config = dict(
    norm_place='pre',
    positions='rope',
    rope_fraction=1.0,
    extras=['capped logits'],
    init='normal',
    lr_mult_o=1.5,
    warmup_steps=49,
    schedule='wsd',
    decay_shape='linear',
    final_lr_fraction=0.0,
    max_seq_len=384,
)
Each number is 128 + 32 x the weight over its row's rms, rounded and kept within 0 to 255. Layers, rows and columns count from 0. The size above them is the row's rms in percent of the matrix's.

# layer 10 MLP up, 576x224, rms 0.161, rows 141-180, columns 168-223
size [109 110 102 108  96 100 103  99  99  99  94 102 106  99  98  99 100  96 103 101 109 104  95 111  94 104 100 100 103  98  99  96  95 101  96  97 102  99  98 100]
[[133 127 129 144 152 138 111  98 146 196 120 182 145  96 160 135 128 167  70 126  96 115 143 103  84 169 134 142 129  87 138 149  87 116 117  86 164 115 126 148 138 151 124 164 151  96 137 122  78 144 118 203  82 120  53 108]
 [118 130  69  61 154 138 158 151 135 150 111 105 182 189 161 131 107 156 143 131 149 112 158 162 153  84 124  94 113  58 126  57  82 171 114 113 141  92  94 147 132 124 104 132 106 115 139 123 144 153  81 161 164 149 125 158]
 [168 125 142 129 158 138 129 156 115 104 113 199 116 114 117  51 124  66  91 151 138 119 132  99 117 149 120 106 108 142 110 133  93 117  78  93 109 167 156 169  55 105  78 112 162  84 119 135 160 172 191 173  43  94 116 115]
 [ 95 155 159 106 195 131  75 132  94 147 138 107 101 134 116 163 149  92 106 166 175 173 111 170 154  66 109 120  66  95 123 141 147 138  63 148 210 127 112 119 197  78 102 175  90 145 175 178 137 139 133 130  86 166 137 111]
 [ 56  71 156 125 103 134 109 185 115 146 151 128 159  84 114 108 160 185 121 127 143 142 172 179 135 197  98 184  97 114 157 118  88 120 142  90 158 121  83 127 106 175 123 125 154 101 116 153  94 101 192 135 152 156 134  72]
 [130  85  92 193 148 171 133 108 108 129 139 110 116 136 158  95 127 171 101 180 131 156 138 155 132  64 172 141 135 191 126 109  45  96 153 125  84  91 121 150 106 132 109 164 179 177 172 170 107 131 130  32  65 130 167 133]
 [151 149  85  90 147 104 136 180 160 117 133  97 106  70 133 141 132 128 165 110 157 170 129 131 156 124 114 123 155 169 143 187 102 107 118 134 147 161 117 161 166 126  83 136 144 106 111 108 149 118 143 102 182  62 112 132]
 [180 195 127 121  55 100  80 134 124 140  99 175 144 163  98 133 123 153 128 119 106 102 113 147 128 139 154 146  80 166 123 120 155 113 166 105 126 116  73  86  80 115 164 146 176  95 184  88 143 148 116  81 134  81  27 122]
 [130  89 106 148  97 179 165  95 205 111  88 107 134 114  36 131  83 120 151 145  64 135 102 150 127 174 149 129 151 226  85 154 122  87 121  90 127  81  91 130 130 151 111 108 103  87 193 168 193 109 163 123 126 156  74 115]
 [116 167  59 156 118 132 108 150 110 118 147 172  66 155 128 146 156  89 105  94 211 102 123  83 132 115 180 121 151 101 116 119 118 107 113 121 167 121 114 156 142 122 138 130 154 110 148  80  85 102 145 126 170 158 109 114]
 [115 130  80 105 167  94 148 113 137 154 143 160 136 109  90  82 119 160 147 140  85 118  74 117 122 152 141 130 136 179 142 109 121 163 140  98  98  64 170 158 181 115  82 141 157 130 101 130  93 110 188 171 113 129 116 176]
 [113  96  95 177  89 189 121 154  73  99 162 113 147 106 144 164 138 165 124 157  94 130  41 149 174  82 128 151  77 171 125 136 158 100 157 117  61 138  73 117 134 133  98 131  76 129 142 169 116 131 108 140 161 101 143 108]
 [168 113 103 147 136  90  61 151 139 105 119  71 114  93 147 140 118 170 171 150 141 149  75 161  79 171 109 127 136  60  92 143 173 130 134  86 156  88  82 185 101 141 168 110 116 122 174 165 112 136 133 159 104 155 160  86]
 [115 110 116 145 136 120  95 164  88 140 129 172 158 109 106 134 116 137 180 150 146 134 105 132 173 115 148 106 133 106  96 122 169 111 124 156  87 115 112 127  89 150 179 147 154 167 160  97 105 133 120 165  81 172 139 177]
 [105 102  72 128  96 142 162 122 186 135 165 100 128 151 154 126 162  98 160 122 118 135 115 137 136 115 139 129  83  76 162  78 168 170  78 121 111 131 100 163  90  83 122  85  98 141  94 139 113 140 134 130 166 109  98  91]
 [175  93 116 152 137 117 178 135 157  98 127  92 162 135  91  79 112 144 106 130 159 114  86 123 121 125 115  68 143 159 159 135  77  96 102 187 148 199  90 144 125 157 101 121 172 103 100  80 115 110  93 178 147 115  97 103]
 [183  92 149 178 119 105 200  87  81 139 101 124 155 155 157  56 193 110  98 112 121 197 125 130 129 153  85 164 114 127 121  73 156 111  91 125 177 114 143 103  51 100  96 117 130 111 136 106 195 158 155 133 145 125 111  95]
 [139  95  77 104 102 159 182  91 165 110 156 163 120 109 137 220  92 110 119 103 181 100 174 115  68 127 117  96 121 145  85 168 136 100 154 135  99 132 148 157 175  94 118 121 156  93 134 109 145 128 155 145 173  98 128 145]
 [102 122 116 137 168 141 153 131 180  81 165 129 113 159  53 164 123 127  95 119 135 157  94 189 146 136 119 134 133 114 113 121 108 164 210 111 153 112 100 100 135  92  58 107 171 106 141 105 109 134 148  65  84 132  76 125]
 [123  70 157 103  72 127  92 118 143  84  66 159 164 188 187  88 137  85 146 162 183 135 140 166 111 138  87 112 148 185 131  93 110  84 143  56 115 105 138 133  92 129 141 110 142 104  91 123 147 166 132 144 132 165 120 101]
 [160 104 136 145 146 133 167 113  86  64  67 135 126  88 128 150 190 177 167 162 125 126 135 111 170 133 135 133 104 127 166  84 127 111 110 149  57 127 135 148 161 132 107 145 127 186 143 131  94  86 125 122 135 134 109 147]
 [ 62 127 139  71 119 153 122 191 127 116 156 159 119 129 119 176 217 140 145  98  98 123  69 117 106 135 111 125 150 118  66 139 130 143 150 139  79 119  90 144 166  96 118  78  93 179  72 110 124  78 172  82 158 165 109 172]
 [ 64 188 188 108 117 134 115 164 136 102 168 126  80  97 107  99 111 120 120 124 137 133  62 144 146 100 158 142 171 126 108 132 107 134 163 121 137 124 104 125  91 126 106  86 129 143 145 169 139  66 188 131 164 128 153 101]
 [100 181  92 105 105 142  94 125  96  96  66  96 126 111  97 104  98 162 175 118 127  89 111 147 124  82 108 103 100  96 110  96  84 135 163 110 128 194 139 104 119 136 136 163 117 110 120 135 153  82  83 110 116 171 149 102]
 [167 137 124 111 173 121 164  91 105 184 159 144 118 129 162 158 151 130 104 199 153 183  84 109  63 169  92 116 139 119 111 134 104 145  77 114 139 161 132 147 135 187 151  97 128 120 111 150 145 122 117 127 160 157  88 181]
 [181 141 127 129 108 178 100 105 141  89 198 107 122 157 141 149 171 144  63 176 114 128 136 140 149 171 127 131 112 113 150 132 148 100 142 146 105 167 108 162 138 146 200  85 127 182 104 106 134 111 171 126 163 200 129 123]
 [131 180 101 109 145 112 163 148 118 136 156 142 106 122 108 125 152 155 122  93 138  78 135  80 159 122 150 177 182 199 109 143 110 166 103 134 152 131 131 126 160  91 137 134  86 188 117 124 163  76 154 173 151 112 162 147]
 [163 186 130 172 112 150 132 150 182 128 110  78 153 113 157 146 170  70 160 121 128  97  80 130 169 165 113 129 120  96 134 157 200 135 195 168 131 197 187  79 144  96 123 126 130  99 111  59  92 143 125 156 120 122 140  72]
 [158  92 102 128 176 173 124  49 144 127  98 103 100  81 125  76 139 100 125 173 119 102  80 113  81 103 110 203 136 116 131 139 183 178  71 133 135 120  98 152 105 149 158  79 197 160 115 129 115  83 124 143 156 118 126 175]
 [ 62 161 102 164 131 135 121 132 118 137 143 146 123 111 180 165 158 109 177 128 106 129 132 100 164 151  78 135  92 169  61 138  97 129  61 130 173 186 111  73 168 143 125 114 208 164 160 127 177  95 121 165 145 146 157 116]
 [ 94 105 106 134 100 186 145  79 128 115 109 147  38 163 142  81 201 109  70  79 140 138 148  53 192 112 148  35 135 154 162 113 117 155 122 114 135 154  91 109 167 127 195  94 135  98 142 118 125  89 141 115 145 101  79 179]
 [ 93 135  64 141  96 162 110  97 142  55 120 181 117 166 137 114 139 145 161  85 168  86 148 140 147 108 134 133 175 156  93  91 161  97 116 129 186 152 150 106 149 133 139 127  66 139 126 104  87 120 133  89 127 145 111 126]
 [103 106 116 114 138 157 169 219 128 106 103  91 140 140 140 108  74 163 174 112 161 158 172 136 147 105 125  72 202 114 124 104 112 143 136 130 165 104 164 115  98 115 195 111 122 137 171 118 113  99 204  93 181 133 129 139]
 [159  99  68 139 166  92 184 112 111 126 110 187 170 116 121 150 100  76 116 115 121 107 166 164 149 160 162  92 133 143  72 147 116 159 138 143 123 143 190  93 122 116  95 127 137 142  67  83  91 106 168 129 128 125 154  86]
 [170 112 123 148 125  91  86  71  89 103  97  70 116 127 157 146 130 126 149 172 119 151 139 105 115 169  95 183 136  73  60 118 158  72 180  72 123 186 150  75 106 110 182 110  90 142 127 118 144 152 149  94 110  97 134 123]
 [ 93  55 113 107  97 130 114 200 111 133 170  86 151 112  87 131 131 106 127 133 142 128 158  87 113 129 153 124 115  95 112  99 129 168 117  89 164 160  94 132 109 143 120 142 142 142 112  90 123 108 145  89 150 126 173 137]
 [107 123 163  80 125 166 129  92 162 179  99 169 163 132 141 107 180  64  93 155 135 107 122  81 117 137  65 152 167 138 181 123 130 126 201 103 119  87 106 194 152 146 148 157 147 153  49 170 143 122 155 134 188 121 123 136]
 [123 124 111 133 100 106  91 157 185 112 128  83 120 132 141 139 113 123 143 139  94  95 116 104 125 105 109 211 159 145  87 130  78  91 116 116 161 179 167 119 105 133 110  39 117 142 109 156 118 139 118 115 110 119 178 116]
 [ 73 130 135 145 155 133 112  85 160 114 139  96 166 183 150 146 157 154 133 132 180 143 139 147 154  98  70 132 159  41 110 135 158  81  82  94 117  92 149 116 136 106 122 174 139 144  67 101 149  87  96 122 177 119  97 186]
 [149  81 101  67 167 124 162 150 132 112 136 124 130 102 130 119 131 144  88 140 189 112 160 133 125 109 152 113 114  73 156 106 109 129 115  96 177 110 145 136  52 122 201 134 115 116  93  87 115 100  86 113 180 151 119 139]]
# layer 10 MLP down (transposed), 576x224, rms 0.0932, rows 141-180, columns 168-223
size [106 105 101 108  97 101 101  98 103 101  95 102 107  98 102 101 100  97 103  98 105 103  97 106  92 106  99 102  98 104 100  99  96 102  97  98 101  98 100 100]
[[129 144  81  86 147 149  88 111 165 160 174 128 134 110 156 120 122  96 105 116 131 144 142 109 144 173 140 132 151 151 135 170 171 161  86 126 166  87 124 147 124 111 131 130 104 133  90 166 122  90  90 127 173  98 113  92]
 [123  96 119 148 110 135 128 134  91 174 163 185 125 118 188 153  97 154  85 172 108 164 127 139 133 144 119 148 160 111 125 136 129 168 191  90  98 120 141  79 129  78 158 104 112  99  92 136  88 152  63 195 124 176 136 101]
 [133 160  75 196 112 118 132 127 125 139 102 137  98 125 121 109 182 119  89 114  89 112 157 118 121  97 163 138 112 124  79 121 135 137 144 159 146 178 114  97  83 113 163 122 180 115  74  98 123 170 148  95 105 138 108 156]
 [115  73  89 136  74 130 119 150  88 122 180 120 114 194 125 154  95 103  91 121  95  45 124 120  68 112 105 123 121 123 110 109  61 118 124 173 174 120 139 135 122 107 129  95 189 150 102 136 121 176 125 130 169  61 109 117]
 [186 162 138  79 124 155  94 136 118 124 157 147 108 149 148 154 157 104 101 143 126  81 150 118  86 122 159 109 153  79 129 191 136 110  72 130 147  89 100 143 163 116  70 160 160  97 157 143 105  89 125 172 173 205 102 124]
 [141 128 115 139 154 165 198 130 155 137 105 112 163 181  92 162 141 146  49 140 158 149 109 151  88  59 175 114 122 195 114  55 115 119  65 143 137 145 125 135  60  91 124 103 119 166 142 164  87 177 145 141 100 111 165 141]
 [ 93 155  86 130 143 141 163 188  80 159 135 121 133  93 128 148  43 141 197  76 170 148 117 162 149 149 105 120 182 148 110 113 125 131 149 144 185  85 130 184 150 135 156  80 157 155 121  98  85 147 113 198 212 115 141 164]
 [145 200 201  93 113  80  97  83  52 192 174 174 164 108 116 133 121 206 171 131  84 160 127 169 140 170  63 172 128 182  55 147 116  90 125 108 179 133 124 140 135 130 167  80 163 109 108 115 203  66 166 137 174 151  81 141]
 [ 57 166 103  95 138 151 169 137 116 123 108 126 129  74 108  78 121 102  83 183 109 134 140  64 145 123  92 115  84 138  92 122 122 147 107 154 142 119 144 110 122 119 109 154  99 124 174 121  94 140  92 163 113 131 149 189]
 [195 180  87 147  86 126 133  79 106  99 108 132  81 151 152  95 138 111 146 184 148 136 106 108 145 190 123  79 116 144 155  78 155 154 171 103 128 213 134 173 120 137 133 123 123 173 128  64 135  96 140  97 117 130 137 113]
 [140 122 101 141 140 125 129  99 159  91  49 123 118 144 167 110 169 150  73 148 148 111 143 134 105  92 166 163  43 154 108 140 131 129 118 146 133  48 101 121 145 114 134 173 105 128  67 132 112 202  94 109 110 154 158  77]
 [ 77  92 163 128 126 161 107 132 149 119 147 103 195 145 145 174 110 186 164 115 142 141  73 112 167 136  86 133 143 141 125 167 158 119 126 129 160 158 124 163  82  72 138  80 155  94 121 118 122 161 143 172 152  97 174 124]
 [ 81 170 136 126 133 183 165  76 134  91  86 150 128 129 186  85 169 135  99 126 130 120 153 123  64  93 194  93 114 188 112 111 132  95  75 102 110 141 164 147  86  79  91 113 102 102 158 115 148 121 135 100 195 178 145  88]
 [ 70 155 161 141 125 118 152 150 154 128 117 117 142 191 171 240 125 129  83 214 123 161 131 143 109 172  71  75 162 143 128  81 111 171 141 102 121 114 132 117 147  90 127  91 106 116  96 102 138  79 130 125 108 157  95 123]
 [110 153 104 189  84 111 128  96 120 141  94 127 152 130 108  89 151 131 133 109 155 121 151 109 163 109 132 117 145 151 112 121 141 110 147 103 166 118  98 122  61 120 109 142 111 140 127 133 116 167 104 204 176 138 146 132]
 [168 126 115  43 147  72 162 135 154 144 139 155 125 159 113 111 114 108  58 157 125 119 103 121  68 169 108 116 125 122 166 128 122  77  94 117  96 148 128 127 118 137 106 141 108 143 122 101 115 165 161 144 154 158 134 141]
 [150 140 174 115 152 155 143 103 137  97 123  87 113 115 135 123 121 124  77 150 132  97 160 110 101 146 143 204 154 100 134 130 141 111 156 152 126 133  57 132  41 126 195 134 157 134 168 109 142 169 160 118 146  91 169 120]
 [121  85  75 119 103  77 175  91 144 169 112 100 165  76 113  41 156 123 104  58 148 104 127 112 149 176 131 135 139  80  99 132 132  96 154 137 110  55  85  90 144  97  75 175 176 178 184 195 123  95 117 134  84 149 143 127]
 [138 131 127 148 101 139 139  94 153  81 155 113 125 130  73  75  95 107 196  20  99 146 186  94 113 105 157  88  86 152 112 146 155 136  94  94  91 135 148 172 191 178 116  95 141 160 153  79 146 167 139 114 144  81 123 194]
 [147 130 157 126  97 106 148 146 141  81 148 133 115 139 183 152 195  92 151  54  92 108 118 131 121 182 115 128 149 110 129 116 101 146 127 165 109  74 103 139  22 164 104 197 151 144 118 110 121 121  86 105 165  87 170 161]
 [ 78 119 151 116  99 131 102 121 114 106 142 105 129  59 157 135 111 103  86 161 150 121  78 192 127 102 127 158 175 147  96 131 136  89 155 132  82 117  95 141 162 139 164  90 145 101 107 112 145 107 128 107 134 133 126  82]
 [130 126 103 125 147  66 132 196 131  93 172 159 128 134  99 118 151 175 169  77 109 114 107 139  69 129 116 121 157  88  84  94 123 145 115 110 128 216 127 162 122 118 100 148  81 116 143  89  71 121 175 145  76 147 139 176]
 [126  75 127 138 144  79  90 129 141 147  62 191 142  94 147 155 173 117 150 227  94 106 157 124 137 101 154 156 190 123 211 124  98 132 175 128 117 151  59 123  87  43 134 127  76 193 137 168 110  73 109 144 152 170 134 163]
 [139 157 131  70  67 128 150 135 153  90 119 109  97 119 143 119 132 100  96  85 149 128 190 105  61 148 123 104 115 150 217  60  85 103 179 160  87 142 162 164 159 162 132 163 164 119 180 141  94  67 146  88 148 128 130 191]
 [137 116 120  99  16 172 109 117 171 133 128 169 128 162 119 137 162 169 112 129  83 144 117  74  96 148 133 121 108  79 108  76 120 180  87 120 119 158 125 108 124 145 153 171 110 159 136 106 133 109 156 109 116 145 154 180]
 [112  99 112  78 101 104 146 174 108 106 166 117 133 137 116 113 143 134 163 126 150 140 161 134 106 177 103 120 162 130 148 138 128  61 100 127  79 153 150 113 133 104 156 162  64 122 172 127  96 103 183 164 118 172 150 167]
 [116 175 116  97 140  97 187 113  60 106 101 161 167 184 115 110 129 149 141 134 172 140 126 109 123 158 137 167 177 107 111 104 173  69 139 133 108 163  98 182 156 108 126 145 137  97 117 116 165  96 116 134 128 125 219 119]
 [145 107  69 142 104  68  86 162 109 123 130 129 147  57 133 179 140 109  41 115 165  94 126 164 147 117 142 134 122  91  98 149 120 131  85 124 156 152  57 127 229 137 125  86 148 114 183  94  78  89 100  65 139  80 122 161]
 [188 146 175  97 135 178  76 105 151 160 142 212 177  73 137 139 100 134 111 162 122 128 127 168 142 179 143 130 103 176  92 169  34 130 152 157 117 167 139  95 174 137 122 184  98 113 123 140 175 105 151  74  91 159 123 117]
 [134 139 107 125 120 113 141 117 112  52 153 137 135  60 125 168 116 134 129 139 122  77 193  64  76 129 141 104 108 121 166 154 145  83 105 113 124  84  85 109 117  77  76  99 103 126 129 183 189 125 203 153 111 121 136 127]
 [ 55 117 131  97 184 174  71  79 164 122  67 117 176 136 103 145 125 186 210 101 117 164 118 177 137  95 143 106 136 145 124 124 133 115 136 139 158 130  95 166 123 155  50 184 102  81 194 185 123 130 124  98 141  66 126 105]
 [ 75 145  77 122 100 118 149  91 177 139 173 111 152 126 136 115 139 112 119  73 175 104 137 151 105 163 171  91 101 139  89 151 169  73 143 100 159 102 103 121 140 153 141  72  88 129 149  66 152 133 133 141 147 116 138 147]
 [203 140 127 103 119 154 101 152 170 162  69 108 134  95  82 110 121 101 119 164 147 159 149 139 117 155 162 101 133 171 115 148  54 102  77 125 205 116 121  89 147 155 160 149 104 149 131 111 108  77 164  82 156  67  95 110]
 [ 73 187  68 202 155  55 135 153 107 150 134 119 150 169 149 118  86 118 103 159 152 168 110 134 143 145 126 131 127 154 138 120 100 157 133 195 114 135 136 207 146 152  97 103 142 100 141 112 108 148 127 126 190 199 134 127]
 [188 181 156 153 121  78 161  74 137 158 152  86 122 198  84 160 157  98 150 160  86 135 100 134 150  73  91 131 155 167 147 129 107  74  89  95 125 130 133 143  86 122 154 112 214 140 128 134 112  80  91 140 107  92  50 127]
 [134  98 144 167 147  93 155 175 145  74  97 126 116 137 119 132 127  87 105 161 141 118 115 112 140 101  92 151 122 114  99 117 110 107 134 134 116 166 150 133 150  68 144 173 146 122 130 129 116 121 110 149 144  94 145 152]
 [134 157 176 149 142 141 154  73 128 106 180 100 102 150 157 104 151 102 123 148 118 140 187 105 105  85  94  95 168 137 147 156 154 114  61  99 185  74 143 115 119 110 148 167 204 190 133  83 160 130 143 181 120 113 138 133]
 [118 137 131 136 151  97 136 120 145 159  87 149 108 106 111  93 169  97 152 119 126 125  94 161 137 181 149 113 150 107 137 125 140 180  95  92 139 100  90 125 165 174 157 137 128 145 114  94 139 163 114 115 127 117  95 100]
 [159 171 151  88 158 103  72 144 163 131  70 155 144 122 160 179 109 133 153 120 144 129 132 100 141  88 143 126  74 137 197 140 122 123 107 153 124 103 124 132 130 146 181 102 129  99  67 159 132  71 195  54 140 125 118  96]
 [121 152 142 127 143 160 147 144 163  89  91 107  96 122 149 185 122 120 174 124 145 182  61  98 104 180 135  90 125  88 129 125 138 149  54  90 134  97 159  89 113 160 141 108 166 141 119 120 133 111 148 128 114 143 141 149]]
# layer 10 MLP gate, 576x224, rms 0.154, rows 142-181, columns 168-223
size [102 105 104  94 104 104 100 100 100  99  85 106 102  97 103 100  98 102  95 102 105 100 107  95 106 101 102 103  97 104  96  94 100  99 101 103 103 104  98 104]
[[135 156  95 199 144 132  96  87 216 131  86 116 127  99 123 158 185 154 140 137 189 178 139 107  63  75 143 165  97 118 131 135 139 108 117 137  83  99 110 174 114 157  98 114 146 101 101 124 119  95  98  82  98 147 123 109]
 [134 157 125 139 130 138 145 160 131 107 163 117 147  51 131  61 128  70 134 187  83 153  90 110 179 138 119 147  85 171 100  83 115 159  96 131  72  61 107  81 106 108 127 141 182 146 165  75  90  86 140 138 156 163 113 125]
 [129 133 129  94  99  87  88 143 148 102 162 142 157  79  97 108 183 157 194  63  97 123 181 134 122 144  76 164 136  82 143 141 146 175 128 101 179 152 129  86 147 132 153  83 135 133 117  84  81  85 157  95 173  83 110 116]
 [172 111 128 122 122  74 118 185 168 106 130  44 156 141  70 135 110 115 152 137  27 128 123 155 114 125 144 194 138 102 137  70 136 127 130 112 135 129 159 163 129 144 169 149 142 138 141 135  98 194  87 131 119 171 105 176]
 [149 133 103 129 114 127 179 157 126  85 101 161 111 177 134 135 115  68 163 126  86 125 122  80  86 111 120 112 118 146 212 159 139 167 132 128 119 124 151  77 150  79 103 162  91  77  76 192 158 119 130 112 133 127 113 157]
 [ 80  97 139 106 176 109 139 168 121 134 170 107 125  65 118 127 128 107 112 166 132 120 175 111 156 151  93  85 139 102 116 126 100 143 141 108  79 113 141  88 134 121 147 155 127 117 174 139 192 138 170 123 138 130 165 152]
 [ 95  89 167 160 122 119 143  89  82 164 183 103 109 180 139 129  98 120 145 101 146 101 119 142 152 112 107 120 168 169  90 113 133 115 138 126 152 128 161 123 111 150 136 124 149 155 161 124 108 146 133  96 123 145 117 133]
 [184 118 184 102 132 141 132 127 167 125  74  57  97 124 113 149 125 166 174 105 132 116 158 105 118 150  93 117 129 131 176  91  89 218 106 149 161 133 163  80 123 148 161  99  99  89 130 143 111 140 103 133 185 153  85 116]
 [ 79 176 123 132  77 111 148  87  41 135 171 102 195 139 115 125  94  72 137  48 141 171 155 142  94 140 105  30 119  89  91 105 144 116  55  86  59  99 119 174 180 143 127  95 110 148 186 190  79 142 155  98 145 176 190 131]
 [ 76 137 145  82 100 154 158 164  91  95  69  67  74 174  49 153 189 172 162 106  83 172 170 124 175 136 131 105 151  68 218 121 133 153 187 126 132 140 136 153 149 102 128 103 163 126 128 148  94 123 100 106 120  96 112 101]
 [158 101  93 146  97 140 147 121 122 153 157  80  96 117 113 144 157 201 114 145 164 132  80 149 192 119  64 127 132 102 153 143 141 147 162  84 101 101 117  46 168 163  85 161 102 120 123 164 138  94 147 116 135 166 112  89]
 [127 129 167 152 128 164 135 124 136 193 168 159 152 185 106 123 139 120 111  78 103 140 171 102 146  85 111 114 122 172 152 143 117 147 169 113 125 130 130  50 114 159 105 168 118  48 121 117 173 109 146 155 169 167 142 151]
 [159 160  92 101 101 169 135 166 121 103 181 132  93 101 124 136 123 168 129 151 124 154 167 132 105 122 108 157 132 112  85  73 149 143 123  64 124 135 122  99 199 103 208  70 149  92  76 106 105  99 129 157 106 121 111  73]
 [139 128 140 140 177 123  43 184 134  79 102 121 175 129  66 150 139 114 165 189 124 144 114 162  98 159  94 115 153  96  90 178 124  85 145 136 126 114 153 167 170  76 144 151 148 127 130  90 144 127 126 102 131 134 151  88]
 [140 121 157 114 109 156 175 111 172 140 112 159  79 150  86 106 116 115 124 110 160  98 119 114 142 197 103 158 172 115 155 160 102  60 135 126  86 109 104 169  97 155  57 139 132 149 103 135 169 120 110 115  91 148 159 152]
 [ 85 121 127 150 181 161 101 179 205 149 141 158 113  60 153 123 157  54 146 136 103 183 128 116 170 162 190 171 159  98 191 121 123 156 102  93 141 101  90 116 149 120 139 165 121 103  98 120 158 130 153 149 136 138 104 152]
 [122 165  90 150  96  95 161 143  88 133  71 197 117 113  99  58  63  76 107  94 121 119 175 123 123 118  38 126  84 161 118 107  80 169  51  96 139 161 138  92  74 131  93 133  99 137 106  94 176 112 163 172 113  89  98 126]
 [103 122 194 169  49 182 176  95 146 127 116  90 184 135 143  82 111 119 171  93 168 100 157 135 163 132 166  93 150 139  38 136  93 156  99 181 177 168 114 103 158 149 138 122  93 135  97 150 137 120 109 157 153 153 106 177]
 [133 149  72 111 133 118  86  57 114 122 178 127 156 149 131 146 125 129 102  32 133 120 119  99 110 101 103 103 144  95 170 194 159 107 145 126  70 114 160 112 164 167 113 105 102 162 225 128 129 106 143  94 121 125 128 151]
 [187  91 104 154 126 140 128 167 113  70 121 167 197 158 159 150 155 150 112 151  76 214 128 136 131 114 155 147 151 152 110 108 144 127 140  85 109 106 108  83 171  95 170 133 133 127  94 160 147  96 153 105  67  85 122 149]
 [116 141 144 150 138 152 120 191 165 159 118  97 175 101 123 123 118 105 146 204 132 113 136 107 137 161 142  41  89  53 143 138 155 133 100 181 133 119 110 174 109  99 103 116 122 163  89 112 138 149 151 106 168  86 117 131]
 [172 135 134 108 110 152  78 153 143 100  72 134 187  92 147 132 112 117 149  99 133 132 161  96 194 159 132 207 101 149 110 117 120 149 116 137 116  79 124 157  93 133 146  44 152 132 170 117 162 150 144 128 142 201 138 146]
 [ 86 101 127 134  76 145 106 203 111  73 128 145 130  83 159  63 158 142 167 139  75 138  89 107 157 170  78 142 158  74 137  59 164 129 135 130  92 118 130 106  81 150 103 144 145 191 107  88  98 205  90 160 102  87 138 111]
 [146 141 147 123 137 136 162  88 102 186 158 183  51 143 110  81 154 126  88  92 170 169 131  90 125 125 104 141 135  87  87  71  89 140  98 102 124 122 145  64  96 149 147 109 101 118 108 114 103  44  82 156  82 133 122 143]
 [ 78 209 140 125  98  93 119 128 158 163 193 149 131 124 128 103 120 174 149  77  75 134 117 202 152 113 117 131 159 128 161 144 130 130 135 143  94  94  76 125 147 108 124 172 103 107  93 141  95 153 133 136 173 157 174 146]
 [102 139 171 112  66 108 142 138 157 160 131 113 111 102  65 166 125 122 146 117 166 122 140 126 133 121 161  79 167 160 125 145 113 114 120 193  69 185 127 167 143  87 114 177 133 149 134  74 105 140  67 166  93 140 128  75]
 [153 180 130  81 158  97 125  88 145 137 117 130 154  87 174 153  99  73 156 180 141 153 134 201 143 102 151  52 116  94 107 145 116  99 136 179 103 126 124 175  78 135 178  99 131 108 100  91  96 146  51 129 112 106  90 142]
 [141  92 105 129 123 139  94 168 105 104  82 156 109  50 138 145 138 113 126 103 118 147 148 165 128 164 127 135 165 149  97 138 126 120 149 148 110 194 165 130 142 185 116 123 116  89 159 113 153 124 150 119 113 163 157 134]
 [ 94 185 140 142  93 121 167 145 144  89  54 142 211 133 165 139 138 179 146 124 144 167 109  70 101 220 143 116  59 133 149 152  97  65 156 117 112  99 155  93 122 140 117 106 119 132 156 108 112 150  91 159 103 121 183 139]
 [ 78 123  94 130 146 169 116 142 140 141 157 126 137 119  97 157 125 134 166 103 134 146 150 179  97  94 101 109 185 111 197 182 117 133 170 109 160  79 124 135  92 166 118 127 137  88  97 176 115 160 106 147  80  60 160 164]
 [182 109 166  90 104  93 153 105 150 123 169 132  78 126 135 123 131 108  81 137  67  96 120  81 125  88 119 169 134  75 140 147  74 144 126 130  90  73 100 142  56 134 139 158 239 138 146 141 131 106 155 127 162 103 107 134]
 [125  93 124  92  97 130 156 118 127 112  81  81 135 129 123 155  88  59 182 135 143 116 158 135 100 158 150 138 134  60 110 145 169 180  44 135 114 101 122 133 106  77  78 172 150 117 120  94 102 186 141 149 119 170 116  42]
 [107 105  95  96 154 102  81 153 138 192 153 138 143 124 138 140 169 117 118 186 167 161 144 106 180 123 156  46 168 125 115  93 118 105 122 158 147  79 142 130  81 192  98 154  74 114 208 174 163 161 165  99 151 166 122 135]
 [166 123 107  91 138 134  59 139 164 166 103 216  87 107 187 169 109 108 166 143 147 131 102  75 103 168 146 178 103 127 109 122 126 129 116 195 116 104 131 153 173 119 112 142 142 149 113 101 176 153 174  87 111 149 159  80]
 [139 114 136  74 122 128 115 148 162  86 173 163 163  82 158 180 124 149 119 158 122 120  77 155 119 148 115 145  96 153 146 122 100 107 118 198 107 158  95 119 180 114 168  90 156  94 165 156 154 139 124  92 116 123 123  81]
 [101  63 191 149  42 122 115 181 142 150 174 115 166 111 128  85 127 176 114  71 181  69 139  86 135  87  80 125 136  78 117 110  84 148 128 155 125  89 124 107 153 164 142  60  99 149 156 165 120 150 132 151 126  87 136 124]
 [127 101 141 184 176 152  63 170 117 114 129 124 126 103  60 101 124 149 144 138 158 100 162 106 119 140 154 141 115 118  95 122 172  83 178 125 102 162 165 113 139 141  99 146 115 180  97 123 111 143 144  86 104 130 151 129]
 [109 176 145  92 146 140 151 162  93 104 121 158 102  78 129 119 124 136 149 113 156  95 132 107 116  74  91  64 127 116 110 136 156  44 143  58 166 151 172 150 108  94 171 116 117 167 133 137 101 131  96  75 158 152 142 109]
 [139 139 103 127 138 119  79 114 148 165 123 145  56 130 111 164 154 145  89  88 139  94  99  33 132 111  70  98 152 128  81  95 170 149 125 166 138 146 167 112  87  70  88 173 129 132 123 170  99 136 123  94 109 161 117 109]
 [ 89 126  82 116 155 184 148 116 151 119 158  87 129 146  89 124 164 113 105 132 144 148  93 128 174 219  94 127 151  80 120 124  85 119 179 136 172 148 123 121 113 149 118 121  36  75 134 145 166 170 196 189 141 185 139  70]]